Weights of a small GPT-style language model, trained from scratch on English Wikipedia.
Size: 19 layers, 5 heads of 32, MLP 448 SwiGLU, vocabulary 8192.
Architecture: RMSNorm before each block, rotary positions, no biases in attention or MLP.
Training: a variant of Adam for these matrices, 5567 steps.
Each number is 128 + 32 x the weight over its row's rms, rounded and kept within 0 to 255. Layers, rows and columns count from 0. Numbers have three digits each. The size before them is the row's rms in percent of the matrix's.

# gate: layer 14 MLP gate, 448x160, rms 0.0859, rows 245-299, columns 80-159
# up: layer 14 MLP up, 448x160, rms 0.0797, rows 245-298, columns 80-159
# down: layer 14 MLP down (transposed), 448x160, rms 0.0742, rows 245-298, columns 80-159
gate245 104:115135130088146055134135186130160129140135155131142124091132121104137154164153153175165068122118185118123122152128156122130051116173121167186181087133138188121142103124132110107098143125097167149136101135135144093134122124117082107116114125
up245 097:090113114117182117140162089084110163157097144149143113110156126090087189100087157094123130107130116185136124166151115159123155102168149129215082111152132127153163167102114129084149071116141115137105102109099147105125125225155150102132152120
down245 097:172092163120131141137117102157164187183157087069146071071156149100123130059120146106158178150126133099124140091108138128091144158156164123108083132118101106116178149110097132132154146102145048141145131115135069148141130134145202114068083146
gate246 100:073127116108116111147151178143111116176121110195146127123118117123069098110116074130090111115215091112128152121136140118114137119112106116137163117181166078145118140192156107070136074106146110112133139176063072094132186125154183148138134040
up246 101:141172110168188143131103148117069145067157122192130121121126127121131104164079110106178062171154194105110130122126138089075116160103109097104130133120125153064172109116110180108121124127155143114131142121165072145180104099123105183100127071
down246 100:153141129133096136194114153145158140026095091155160115125148159116106084144173182114139085102142197116170171099051174065150069114113129086125148133127179144154084119104160101108101171122102117067127135143102139101158116086134131157140206140
gate247 097:104157131104162094101146115139103137113128186104161137089152108086144123151132140092157152174199164073154159115062161166128150123162175113122163112117150180132134090154099152122125194161068160158101132148118181095125075097134147165109109085
up247 095:211040200120119067188127151091142097156078147160142105146141093135114143077105101146115090089115082068129128144113117114130170115145112162101107115124123131155093161092157144076080133094075098186139126123129167135142134142203046119127147157
down247 095:121106125120096072130102076181101130109158107145081084177166105123092159136216134184140122135166152141150117088165066100157126104117056173129123123101203169167168142097133132136129128113104121137131136102083079094112093133166092130159167138
gate248 104:102146132134101164169179126139102128165154167126142093121156196109123190130074119079099182141105098170159136112142147073122131144088145105137110134175134161138120079105183102175113134156197158169118131111140046088143078132141145146116173136
up248 106:078161156157101117126142125145171081113064100118113078090074156127088068135118077114051121114071108183102079078096170154115176084137136178161117114122154088159071124147150117149166115096141120158125092103078089131131108130114070199091158106
down248 104:159128110086114153122128095138091127128169139087112176075134097129086103088096150149131164120098127151110079158147138126125086136137091125084079134124080089159165138172058111105143123138132094112125117134074156046144110088114078038186158090
gate249 103:125124168113112060109132119142189185151092126174108110143144138106070139176149188164169128100153151136126099108142190107162125130155124145176132140075144144194135148133123129164198139084094118117148141088054136100152134094089102152084067117
up249 106:133129115120072124146118106118127227151151157148132145200185139148117126131103135133199117063184172159100137115147131119110131113117183137142148106200154045161101138099130088139045125106071051142141092146144112117123118134126110190131091178
down249 105:085130122115110126174108136129110116153152162107086138107109156161050104102176152120074119128124156144090169105189149139159081145138078152153065141107182072169183084130115085118066094113144153175174037170132099136074139086135078127114165121
gate250 098:103107094107086099146163121141116106178178095104078166114159103134138126102145120153096170128113162118129152170204120103097149091127128138113106087119110120190201096177169164181142114108110091208081122071142127087133187173132152078150150099
up250 095:169121087158076136142075121107080085193189104155102172136129122112167042132116109103102063131115129152176133086088158178154121151154115082126182080158110120108146119158115211116154098105122133078126138129168132177138151125172063134104128143
down250 097:129105139136151132125129140172167136120106209110171186099100130126122158094192160121096214139142114182091074128171133150100136177145087136188063084148162123134092159157151115115113152074153086101075120111057087110148057132120099142121100130
gate251 097:124116129132125139112138131123065149166154140133144139124116103117095167186123188146104174129186156105103137117182101134140142094114140103070148148125102171074122129178074103149162127161102163121135106117049082160096077117200108126157131129
up251 095:149158152118161108153110163178141123157134144151208114141113103153065060095158134091123113075095099098102125131094119155119108190125160166207120072140172162105123146122136175123089067121145117089094125147089149123085146153099134133134103117
down251 099:174137080140133122116153118121147109099093072108102120169177151060130139147073118129100141120178097106104107112099079135087039161134052098089161147131110127174120165152039136058141160131130123161103141125136135149140158130137165155068070121
gate252 106:064137120085149055098146102147071136134063126179171089116167088115108173119165158148185167086141092048152110138086090099165199070083168110131153168049089114091139145121140163132124084125176110087106122189159109146157137151152135164105090129
up252 109:104123102150121148156154190129100140093136167129104070134151157138185066143143118099036051135176154135095121093077175162144117110157099113120115124151152145147172161102118140154189099138190158110082099116112207145119143130076177111182189099
down252 105:130101168157133146072207090110104163152162105161169122124207114169139097095111107120157154157150128116118205116108150139135158155122085100131111101090148107110096138135230150131177197142155133108088128111090170142092115134103171121128145205
gate253 107:136133163134127146146103107152058128104091115154127121150109099133138133162133073074131172054132099170156155104129142161132129103173178165202120125100090093167093133146153119117158202180124120199110187078154138129153137171101130106086150048
up253 100:123118138083101113200103102083070102143124108161109124123149080103124086127129193084183076172154178196166164166149087129101152103172110135149145141165066104154144100109136142161139134117105127111194116127099077099086147077171129107108145063
down253 103:119101072139198161149150123098091121115130102152183143131225155141146140117153117166110092181170145094096040150124119111088095140090113146102161164107111115157146135083151088077117104115160118063206085112101129109184197109157072117102112119
gate254 105:117167094134175119195106161139126128169113103068057128153164120062099159113185077108132129104100081178058133169160104208038144136153101148123130126131132136186114109159162112120173132115123088190122116101130103136140112141182112191108140126
up254 104:096087164150100116124138118158120079139113160158140141127111114209114112077133115074108087100139150086153105112123047154124092106083124103119179169148139165112130091161133163097115146134147160141127123091140185093165109138184146143093154126
down254 101:091126105073119129204152098104104156203187132073108151131112101146117119069182121081133117108154140095101150131137145106130134108117113150179092093131080137104114143118147186146079175135098076166135132149130124067134081125106132136138129185
gate255 098:153110084100147107164107145137061073139197163161099115084138110111122112128203121138088132106150159166080167088131102142113170168186115130179222152221115157113133106072088108106116131175116124149108183173114140116114152139201116092134096111
up255 098:145083086132116180144196098079130210123077155148102153088181156112106112122169133202118163152192099139114129071070156167167127108112112098055100099132111059128105123104084093093114107116094142079116175094102105168181170143141098126172127124
down255 099:158061151146128115120123116135184144195130104174090142119082103109086153089121173149191166162104140085145133106120092155101126119150126158115139108026170106145101070177156070117134153119126158092099136141178131166152148111138056158119142182
gate256 099:161106132102124193123135118094134226093142150193181134100123106095099085208133131152142101104133118139105133124106146122109143127181073124126096177103179096102111025125130143108140110159150114105175128137133133063163115131093105145147088078
up256 097:118160175101184128127074091147137117102135183166117070113103109147099095110155161088071082128102124130124107122119137147126119092129148180139221139135101148107103174142125117122138110117185141089097103146138142151136134188172017145148135080
down256 099:129110148103140150161163152163100123079080138089130150170164150113120149165154137145134139184108128087171120196168172113101117103151129081113129148209072117144177166108072110136094137099089100101136167162132123145153126159162097056118163133
gate257 117:129051145167167159119187149155093122088136147147124088095155084096170060135143113156067157122208098130103139107145158190119113085122120064169111105123174121131103149141153117140099120147134095121109122142065170076106169139160081061108054154
up257 108:150152180155168162128200139126110096093135187135123132100141077141185085147150088163069122130141114079072106169141118124111061088138150104137138064119140117113005112179123133091104151144136150113119155099075107081102137140132136084061115120
down257 103:126179087088116112165125094154117156165090102136147140172123160130089143101112105094217172150073146145157089163127126114116178208151131121143108138178129125103177119083104175125102149117131192164180125111154119192155118167102135164139147075
gate258 117:145152149165192135148096094098141138114124135098126127159135087150080148154120083105108149116114101180133125107137168142087085095174190139116165117121134118160102134124096096123145049165153112149170115099153103147154134101142113135129112059
up258 105:093086136089119156106086137124192094145120175076130140170121137098057117123142143078140202143112058169150118126166123167119119149119166083085087156093107085179115091139106157187139100099118122144141129103137078142112126146128091164163164172
down258 103:092147157110128077140129141065144177177130089104093200168136165150089123055140114060179118100142172149095128137137126177138116107169158120113132147173128116159112120155135073124132187108146086103090153119167141110145118131126118116107150216
gate259 105:106164109063179128092124212172132159133138175054098113162135118184145091139174104158155141064140088109085106151114132138103180141122136134128119124123133118099110092143094094177124122196154077147150111132128208204143137105131103145122194140
up259 100:109121200102079137111046076100188140101120126123162130091156160146177101186132113158129043158163186123112116104128185131117139102173129118102119131129116146082112114140118104098162123116150102214169096117155188122135139104148092054119153159
down259 100:113093146127122129177122136092111176082121105137178152074159159102128159068160142131135086176116064130121150094125107171072149132161139113140081135081170095142135097129090151095111115091128114085132141115139135110085161152173127146111135130
gate260 094:142131164116160173138171122093130161107141118120131137157165072091138129130123112172149153095090077101139141136107099144173093149150162127061188092122154137145138143132150172106144108116189144145077144094199136126171149203108121177092171154
up260 093:205101087100151122118077070128070106119081122164134117170073070122137087128086126113098170101065162078134201136163111178193114149223138157167169122115100114131119214128125162126125125136105159104066142094114143069106134149176109126087112142
down260 095:099122112083137083128207165124201170150121113149126145107062203136116163098138110145129127129138095132098137125144113132161180151092171170115104132132134125145126065159100042115081147147157150178163121082169163146155075139143129114119166194
gate261 094:078134116150139129161132120167139135136083120145126085185153138153101093130186145146077094060126124169118180154105148151122165100089148087118167135103155089133161129139102141114123116124139049055078087141146089113186136082129082153103157065
up261 100:142134086159073134162109176154150142175136143133126098107065113107142147141118146087063181068144103125167124175110129120156137189157119082086168136152174149109155081131155108091082148103120096119086133191167099141172127091107128162103154198
down261 100:151160066079125106196157075157087172053132108108105123114165129121141083142077109115109185177099097105070166203141116176148120161196173145152133124183143177139130143140102106114106152139077137126131123068099151123099135125075150128133149145
gate262 113:104133117141079091114125092170135099167203111155068107099135149097164163094139100094086118040148113148078113176139161101104129160131085137103112157128097101111121107122103141108141085101077046199159131132119154106142179154086138135104086127
up262 106:100099156147106085135107146135107102181095138160126095159125097150064154160140117195233095184101155116096068149117094156131134114158115133090176101130105136190149101054101115069090139131155080144121100147177124128144106170203096089104151130
down262 104:129191145119105120065099118069131071074126142114132116101105147142086090137090123183167084131094148137141128147086153115140134184098067138162132120162178138164081183081133088128121145210203098119153142120100120113106137073147125110135171116
gate263 101:126139136093077146117082034108125109103138055123013186110151134130130095140091098159162144112111145150093129138099169165121186118138072127198071124129119086094188144135106116108093142154113070103106088149085094113149091171152090132103132128
up263 097:199124133179123128084101149127124146060144087151096093093139144121136042156175114112106065099156099139107107090138138144150070132044131118172088139130153114137091139128136110111134177134144140154126085077116134108143142123124110109139106160
down263 098:132175129125117149089116120131118116146119139160083163177120153128146084114167101084169158133142145147090125082104150100156139119134097105141095178155166164147131126139098108162088153116101149173148139103154097131143071172093168161103166120
gate264 105:114058154151121092084141161078123053105175092125130142122119075094107110128114082134128090163131090090110137138118094191111145084139083137146172141123176125121179118151141155139081106102090074146142147167121144115076127176110161104104094080
up264 102:091138126156112148122204169099167066189179150119137134136070130113176095111134139114099093137132127164116148122149117062085155137160136107130138139101138163137089078095091088098093119137146106150086142127103105177113152140163142101083138172
down264 101:123119125120119124148091148139098122114148151167142134158157066088144170199125080141151134088145066164129107193119080150088156131108111114157117099085194100075077155131083181126085085173089088096165147112177120142130075133068156109122155106
gate265 101:083123139131192129090153132122126117111136113115155034118166059124139108140125102137110163172187107127081130118084089116115120114169143120149147176110190106096089156124128091147184043120146099152118135148063127123087109118128079120098103108
up265 100:104174136122151132151083126146144136125095133153114123112091181161157135135103119089198095164087120096182135071168159126123101141091073126127165156154117199139143149130109148094108165113119148123072096172159110125118143154148105135145126181
down265 101:109109094145153078152103100178088166078136121136144105130180155162154175105169144128162179140123169116126101114169102134119118130151121119133078095132181162131161199155151102154119133077166137141098106136106144181151130143149140106178123091
gate266 106:148126172120149113055092181140181145134145105163093079087158080059094098129142146161174101117171123116094164164142116106068138148155155119116113168091156179179126121220139161154085094159163159064129130128104093166176163089113139172131098121
up266 100:107168161159108088126130163107152143095140194109114089177145114120161097110140180200195150181160155166110173142125198082143146120151135139124170166119132122111158144141139139139063171096130105143162138086170120090165099103117163112104075066
down266 095:141071154175105140113149052148111130169169175133145145122098162086125093125133188137160140122136118106109090124188076102116114161126210183175092140135158120119174155123170135119114085048063112166100126174124154023146130115162140166145176147
gate267 100:120195117200165152100142153076129124073125084044147087129158137123118121171138106103083083151108110107162125066200083114121060163140131099103085151114163170168141132148160141147143099159106167114137167045083098148112180123131130134116108129
up267 101:095200107127128134089158098086152159095125132059098122078090151145129126130083126168145102129138126085140080090037077136129110174173163127101157138140142136103122129124076194069125129133142176119118171169168145122136118159175102085139102065
down267 103:123121137138135150159105135164130149162120105137094089151120120155121095105207113066109115111143159101087112113155115132133177160113139130114148068134131129142139126103156202197124136123169170122136136121118128092113115117147147044192182115
gate268 099:122249135104110101081113150155152151157127158150100184108082154109172158090155182138138130124144173117119079184106177107132153135165144178148191150113042185123119153120098127097152133132153150158156150177145195151166145141140086164150098117
up268 103:116097104133116117096134126157132132124153154083024094123073144165145118109098157150120066133125128094139168104103132130089147126141159088114121139116089176144181096100100122157051154098146131128099164121119160143107139136217112204185156177
down268 105:070136111102154174125132127097140135154127163131118137131150111178135090166062117178089099108126080151121160178065161198137145143151121071106152140147118122145089173153163107108120124144101132129114139122124069129099117128116157138090148128
gate269 104:133145122132096123145100152146110125127109130183166080050087143116160125099109098188120145104161143103111151160165125117087134117108084146150104160166150118103143064139160209160095128202083202083108159126102106152100144088119181179087103149
up269 106:133147142098091130154158096061097146085113127170150135127129090098138086121159128076134091147141107133114122055134154071119152099167208117128110175156074093128121139133115096075172078103077161146144168113078140132124142124089068218117108105
down269 105:143173129161137146102120129092100089145152142119101099073120089140135171094138178164114157134104190094111138141134167086120108157090111133123093191115115110096146137175145129160140121108089131152123102148120107071126176157171144151109139123
gate270 106:073152168092171086093121092151095134133124087099090152174107148139106141154110113076094155118112143161173087150174122165123114107178109130160146171124126220181156108155151133158131084157125127165162132139162119178086184163131159077133114113
up270 104:149153112113159177097111052203072146113133087086175158142102147200141151106118138101117158146170143120166129160101151177124081162173078156126105147107149145105153169089056174108118064105126090169136120158116124220141099121180149126151177198
down270 105:151158139142115172182086115169124135050148095117112138042118134118160121130134122162158103159129122129098112085083157137135083175105110134123077098118144071109142194154080140095177167143124165151129123156039110086123142089115085102134111153
gate271 096:144139106151092130133125075201132140203142046115074166096131127173127107086129111116128160144154135164123177148145105139145118091121125101103189175127120121186178098162083031115137149106142123155113095183172129107184121122166102129105124100
up271 098:144139119091151178120161141064103150166146156097091099134149098180178118183066115105140083170136126104088188121137126178134165070077123129124172101111157152176107143155161127158173133151111085111111124130131168109095175074160118196164139177
down271 099:097124159124166148110124102150161131117174106097126135179099158122125184076118114124090107157082212164127086130151123080114114126179097168181154109157068096140144123130107133131092111154096109110165052131091123170152146165127096098165131128
gate272 095:079122124134096080079149109107148091159164125130083114163146130115125141102161084100153122067107134110111100086123159123182116106116087115128164200104152215124094138105140143169115137152099115129132134107168165108088153129179093104106180110
up272 093:114125107139159140099084212139137152080127146117175119113116104131136126128100143187185104114069150150112117129152138135122137121081122137142132056128110125128156081143131140088132128123118161123128177173117115115166128047140118186121068096
down272 096:070150119107107127096141124116080099150062159196105141123125065100093080132163120138103068159097122103144136154168126123149141108144102108145147173095083114136177150112099086121074118179078112099141117139140132094135162146150105181117166117
gate273 108:150129141128133208125112176103109107075121117124161108142113116120084112108120149081062132091149176131061150125127107137131130160162202093118167162141193151148093172126103103162100120092152137074098124182112173128103087176124075126164083137
up273 106:104101081142154148089099116092110107165076141142162115140141047116081091111137123085124174158106059140045141137148136095114125107156156154115099131111121108148117125110207113102099082138172153128099140068064165147118103162123137153117135110
down273 106:164088162167144126134131091089092111089156112124070116159101154165132158172110131171111138137062126158142144127136139139107099133162097078142124099161148112140120099129071150140127207198101124070158086105115112154102213094122112120130134161
gate274 096:068187188144159121077150091165096140168139103151162097187127143145135172133163142090148125074162118187123156071104114121136181105123117088165100168121124115098174113143164188179103060097174130139106140174183090177098167132168101189129144159
up274 097:096083059112054077160111176115153089109163114182110143105103096136147142133092082171072124170139146091155081156122167132080148142127147090112172096117135097139064127146082113110114159065133166111086097173141136099148129097139116088142173094
down274 099:167114121077101125166127190122128168142077150111119124116086118120153122093157113143114129131197141084135166169175111134147120160101112160130136108139129120132104092176112136125128212185142099153140112130112134110159133093134153119082115205
gate275 088:117114090128145137049090095097147131210142129185144125122135088183077110115076093156102117094130162140133129136076114167113151115181134090098080076185114143162161050108078126133120159109118088152124120117095145120087130126116101153131135091
up275 090:062111122190178124130099155184118143082125125053105060136157109100097135182138155140186131103133111114104139067185099121166135116127123098137186154092187134076112167166168162140167094136119165115116172140152162143132141139175095117154083146
down275 094:115065122137090084196134058169142125155128124133124170136071170138142088138123100087172142127117119118164118133058139149153134115140128133132123119092170096120170115107158068107085119168191102084165190173121080210160179136202094155126139077
gate276 101:193151141157151152122149106165090195120091121059107119141136108171135161119140122117080153109144112136103126095159139167167167169093144158150156138086118093128077137114106150111142085078154207142132115186116120148112127085124111105135079108
up276 108:157108132130098148116046167108127145124085081072138158147091153153112146112120148202190149146087090130106095093126126146134139172113105176164113128099213078158163084104065182137080178186088168117093080152115142112054108170172129175110113141
down276 109:140182079175172083108089102152185182124155083108107103125079146120120105126091130140128139108161155121127081085082133105174103121161140139101076091140148127138119150132199159080081130063124118147131156077108172089080130144087122093150143129
gate277 093:079157163126153120131132145179088125174086174142135094041170206108128142128094133172125113136146130154146078143112165094049105084092122117198102078103120096134073052173123178162121056143140159120131189128153136126179110113092100170102158110
up277 101:054099079139156121133184125055143115177120139145126109117138114152093155129137129106087134135131067134126116156179110130141073096102124103100159123101027123148146145159130088073084088154150178132094146141111137147099114174129119131178123124
down277 099:135114126151083142084142109130112114179128097100102123077163121079126153117113158101073133169218135182174114084110201131125101064101089149146157107095087100151148117141114164141157144134152217057131095139181213093120101151084079124123150144
gate278 089:139198165092108097096164140143068186119104074172099090105148100100068109116097131105111177089129143095171131171142163137121093147168204123168160131135116169104125158160103168119140160182147111099121145127153031067096087143098125151121136084
up278 096:141147131126116093152160112165014174109155114103123121113149122168116051106138118153143157135105153098114132123145164128125061150115127138122155154160036164116096154144127157127167111114102067161161150119132093076100065139108100163135146084
down278 096:126193124080107077144132124145147094115184176080089147143187150092139120107156152116156074101136106206108151115114084194069135141179103116137068122109073074121160162133110121121116113138177110141121140133114123078078160184185110126131176168
gate279 094:159135099047119149073156174178102090144104092127110112099167168072066114133139165197110134149150109108117169103144106081076164146128103080094084140144113133111169109190150175126109108124088134153148180132129139140131156080172149119128079132
up279 097:087128144030071085100141128131119117172081127060195139092141150117173145102143141163144111102061129068153162125116145070131141161103145130124127121190122126105133185152107134146159113114103107122098130135153098128189108081188146139134156149
down279 094:182052163113099130138160187086200092162171162134180104181147170159147189103181168156128179146126166087153153145095092110092129102141132141110171098128127130100117112154032136116173126106108149108123128134153099156134123076117142177152114111
gate280 100:047098122136165129116135140098063136177140078187067144170134108158107090071170136059143116121127103110143128131086100139120165067173127193082139103114183219158136049127171168119137056157107134110124179169100106168147079176182107102094134115
up280 100:148104105201181112174218140113109098119176144168147102149165121098110108117118175179176153121103105169144085074124077153105089146129132155088155063172095152113115164149141138146125161110155119113132158118122125138113166171137131119112117064
down280 099:088149178122117165122143111073132168170168189097090181127175121138141081063160175128188209190137139132085170150164130127132151112114114146140126180115162131219158124130160130095168143141069101114091119161103092129151151151191194108104141125
gate281 100:181145171138144093189122101125154124134155093150083091095134128113137100176184128159177143132119131102152105159113169184169134102124075120127118152123134131135095159173085153123106190127152093120106172124108150151133126084157122122129077136
up281 103:124117179174169098146154165115162119087095099119118135095145133150106150161164129155111138097208131108127131112149147092090120130117115175157098114114124120157134160156124165129104176160095147094146091119038117104114079123043082122150137136
down281 102:116090149129179102118135152124082116119135121041058083091108095129124146138151142150155135194083095145190064098094111206151071115158140089096126068168096133089174181093138166162134116139100122165135128153133093113098115085089131080168131107
gate282 087:193106125112082095057124104162080104156093082109104123141085112047156097087154150131170101156155171124070135111153138111149157178110127085121142125131114112090132103131131152161073117089115162115098136173185104086152164095156130145132128179
up282 092:125140085166168134163135141088086079124178101112094092162069140081155091077144146182164139132091119080117141078151160174135163087096177125161101101153122154121143164192177160089105183066149108129116128104124034134175122095185138106134139128
down282 090:104087207141100133128123141114124086092118109118126114147090210169100115111177111138168142096153133117089174126162145151128081048138131132131098092137146114170138155061142078165129132123186110095141097125119156125140120114108127195097149136
gate283 097:150082145134131161131146177150202105130165136180108128055114105033094140166148077139110177093157092133132100165160177134108068137113089088138140137092112063160136088121163090088126100130129108129165164111154120090151128077105138087171147137
up283 101:100164133170111138193084113040085122137187091096111149088135115144143074107088116120153104091120172118133164115188148104131172057123150139130127112174140108136168146158116156108137155099097094133077153215119214061096149064158144155125126102
down283 102:116118127131164121116154133135134133167110087075154166094175107139141174157162128146176161108133161216139164099124175075137138146174144115081106122124148170133126117123061121080168176115109214111141112091157139137083150151134132151166122117
gate284 096:125154114174116086161133135114129144127104088148151044116166099114033114114111137123141139157165100084095157161167113099093086130202112076090105141160131116142147060124140126109140101164116119122121109117196103126089123057148150115147148112
up284 100:137171170067139111174178172101073142102142128174139078112118092141126149161189099180149162133113126110118084115128146091192141124171154102169143117125100076111132109136126091084139110086126096184131096170056117075100118107133076124175152131
down284 101:053102157139101142147143132137144140156093190098131138128142066116123069092103112110146107130090109120074138146097106121142073127139197163078149141148202131133126122126064095115142147167116116202070138160158161105047130108093117118125086092
gate285 106:135134129157132148143143133134144123101138066108103125067137105117122118152124150137164113104151127145056094124121128157136119086168198197129180107133103102133162188136102148088143124147120165194119148139139074228098142088150101115088076063
up285 107:105097091100179112148139131144113142125060132130129125126127089092134187147134127104089096129104066073172141118167125206062176209091083100110123122115139172149122124093181131099140126159148055172144119119113163095138117132097162163121094086
down285 105:119102125100128084124133114216131076165171191184132102138098164140088123097048134126116114093138123104108079103168086074072108124126067073108173124096106121075150142145157159137149111127111101095134122155190152158111103167135167080106126057
gate286 101:120146093118151124083186137163107096167141112115125087157121135090116135116110108139164164125107083138174108128136117070099188061074066054136097124131126100098118121119100134140139153157131121143087147118138128110163189108182183172095065074
up286 096:116140110156099067075154121151172099192076137133165128142148140136123186124119151188132160174145141107124143166123178097077110141143166113098110097148137148186135102148091135125074142102057179106182116189142101129191161091101174158103098125
down286 096:083164131181155171109177096165134187125135138136140168120174093112061200089145143080145119156124181149114102133043107104129113112155164105115075101157161053071132135177125041157068097138147138151146099175141071177105107141080193123106092115
gate287 098:138051184135116075089126106123109135069099093181159054146100141190130112097160110137105157094165143124072167134058162107161119094164134121096128100132176072108176128137129140135141118179101141156123131177029112142142133116127095120129101157
up287 101:122080068148172091098056132093125173114095150152155155191121190151108069109120147131136123104071096105087100184129060162145124154164176105138146133170071117184138119080100104122113116103125119138164095124107068144138116135120154138119165118
down287 101:060100122136211139179147156151112082150125116135142073100117110061114125088215100155185150060143097111127129144153092097133189150116112166138194092085124114086121135156097097145205096060128111108099102150128156104126090161097150183135186114
gate288 098:161137162088143104117115082134131114117149089060075063079062097103094145156082107084162167153135085158148115147137125149199159066123146054142127139114109135170149119125126124093114163130166104116124097092131098108125114112206091102126143089
up288 091:043105074210074141121175106085091084168158101171214167110174160092110090086153141131088073080089132153096196095144123103063097142166115135132127108131165122117132072160133162138086098151150098162114134169174125093177161137078124105114080114
down288 096:152105123192118143157094092128140117152089127186110140111114174100094182120135115109042076119159119143134184147100127112117142082128166102158122171105161104137146143148132080169133139160088123177131126166163087150172099153124125108120060118
gate289 104:205089173145085101063134168143128118143134103140136107121123123093129120094138125121133148108118107151091154088115201081089138122135070142176186124078210121115144135136149128145156082151126079074165125179110130110054115083145130112087109139
up289 109:116138154119085157134190123158178097145144124167151180149131109124154150195081172128101094078154152103096112169108164120147138139136171103113171153108109128148179125145107093115065178087133123105105086127094146137124160175203165115115187135
down289 108:111124147065152152157133098137153116138069110096111158169145080090128126087102140111142101150169130126138122174133095086104095115158146138140094104079157110097119083183091118172133120172151133111133085104172139191144092157143066146148190223
gate290 104:114187161126150134081166139110145065158096186103119065072133191071120189178185133147110162129099128122115148137169109114098129168154111138140107158118136133092104093177084160145092168153132125141187168159100083153157111158130166117114134088
up290 111:097077122074141098143133143112080134190142105156160187193119111152155096109126139186078113103170086151132090080119107107156152076056116099097133079112159078145153134103215116106105155140165122155096135090111111116136114134131131142142103139
down290 107:087180202147147122139152103129185102141109140105163070065099184117122163119165116152110115107103140090155154118143144070142141165178143135090113188114118171097123104184048136111167129107104163114144129114113106199123137112173087096103163106
gate291 098:100128101127146082073125074144088160135171068112154159141157101086110131142108110162140112101126105138070082142132061114119166112155143141121067135050155143136165136129151141122139119141099154087104141065088141104073116154079109119110079091
up291 098:103116126081134047173139112110172101140167087115135160145165150105128173139122104148121100114102174075135083133118125080120161134094127121152154135119110128120159147110125094143077129109146110088167079159099085103076115177118063184144102155
down291 097:145120175113118131135110132156149131134068073114106169092164205098124183129108069148131146095131129192170161174122142104109107093085104106116137104117183113152134107142123134161175115186151077148193093079155122147132144145095085128146117110
gate292 104:183130164127111118086096095169109114160160091144134111120121176118065144166111114184187075063145174111198169136080128093084187184103102101193119148111137132129143084137128181164102130127135170145183116133175118150083172165195155117097147127
up292 105:125124113179174122171093128183156136140144159121145100080176151162083165111157115188087179083124087136139168131077124175124157103163129073152170178115108093142111129050134082135175097153129177165086238172160144154111080068096181125151131101
down292 104:086127099117133084114140159080159125161111135118174138149110166127112140121170176112177147121097098112115123111176164150146139065182131164098174088168074149103133140135083113129123114095111149111089140113178096076119125194118110110123160093
gate293 109:135097109133158142156123154103104104090155100132139155119179141156100154126129151121135195108114086161103112108172122138066144122070144159140104139130113089192104159109107148136166093146183073125132164137091108136211145069147152144132062094
up293 102:153173100134163133051106101094103134135162136196115149143154144137143133125094140159187151110143157122095108110077145147111184165130098168134124120147116112116113107065079186136148108132095115118130033125073084127081147169093144141123093100
down293 104:063112115201091192122112119114131135160174142164110061146128160105143143149131122160066103140105144135114173071122180146135138138185151125138169052114138091100140163130117161140139122141141078111144184074137134114161108171078121126115115081
gate294 102:148122101109144088105152101159114142126106135107099097152141159128068182100151127115125082088159056111093194074155138131155132108126162182186101131127150133133147161108110110094095129129127103099109136122139102095123172075129106129072069153
up294 098:137132177123119071093171095105112079140126110137102070156125165146112098058141089137145080125154084112092181187186106144117135062101166138120200115143142136083105071120106147119133083156100115143173084082173102075094133066119123113099033145
down294 098:145098129124101150195083130139064189105139197068098143155100064111158127129128155116106168132129135116083117131117099149093097098066124065156131136158148155109139167151141155092069179109182170116118098130134120169098148102164101099112194149
gate295 089:141133084142157174122130166114121144148096135103146105103092102145117171128129139069110167067149148113120092125105100150092095134103112152089101163111114072135122154181141171081179100087156162187081175100112131165136124111119137173121186156
up295 095:107108149096128122110172110161159086110186127061127114137211191113153166112121145159119165133183112127112123107125164112164121152071109123139171144130161116137136102133120192179146076149148102133094077130110190119132092115119136129137137143
down295 094:166100120168088167138099107166089148190129158130149098185057053110107092157116077136173098152073199129128142140149149179157106138113095128179117111087080163077166164156138122116121105116188122118090130090127140119108184146145106107136113132
gate296 102:161115163088140108121090105178125104107130098117136122189151110134082140136130116075177136095136095166101123125172091146119153112172084202133050094189184151108156140150119130111166130158152095162102090139124138152075207173184128133129118127
up296 100:136135119167127064151156074161079122064120121072133139125086175130131074119110101104132172102148118175126127133118153126110156171096115120149122132161161172130080151073119092140121057180105079129133134120156119206123104118155133105172109134
down296 102:126112123091108130119126133137136083141130076073169153072172125128080087142123058117150125164173079160107119144143109128103105111178091148135114112148134092090054139137123175123157129108083089226118112115079136114168109106160119144121090095
gate297 108:154137101123132127063146220167121119150119135138095198135141087128080120101122085141110109115179125114142110114124190063145165123146088116151149130148114123089143114128112154188138060146123122171112189136104080128156144101119113126127107081
up297 107:114103171164146130181075148105105121052176135130175106113119085145136145129162085124148115120069163132128149136153149121082071137147184173146099153064121139169163140108119170087133154145093138126186123137074092162080078136121161181103139179
down297 104:137157132119118091137146155159095146071184119141133139079130111155126112109098092138115081156202135083139144112116101081122133148166107145181154131136147151119110132090105135136100121085140210104100156096105141163099121107156187143173099174
gate298 096:147082121147122159119144108152126130103127136151151111188076118119094129121150083124077181051106128064125179151121132138111105124143157076135077107104142145145135133184181159137082119138131085103143063119077142150121131239091114161132113134
up298 098:123149145125153077115110118179163125118176087116179164115142099127126125124137139130091105151118120056099130072091165109080155179150085108160092150116208108159166124168115170106078139104095073177183049100140088104138124138093072134124132131
down298 098:136119184100098193136144114117110109104129067134141124156164155168122095086079119135090112110165175175080180151136156135152126086126048095115108093106087114144099117081127085102146136101152172114158113185062140110155124110105126130141096134
gate299 097:158099152123087122096166158137142149148084095155076086068198136092096090195103074149140137102149111183082171129154162136159137131087102112159133154127138162142178091111148131162090180175077195194140136126079082132108141140085157115122095144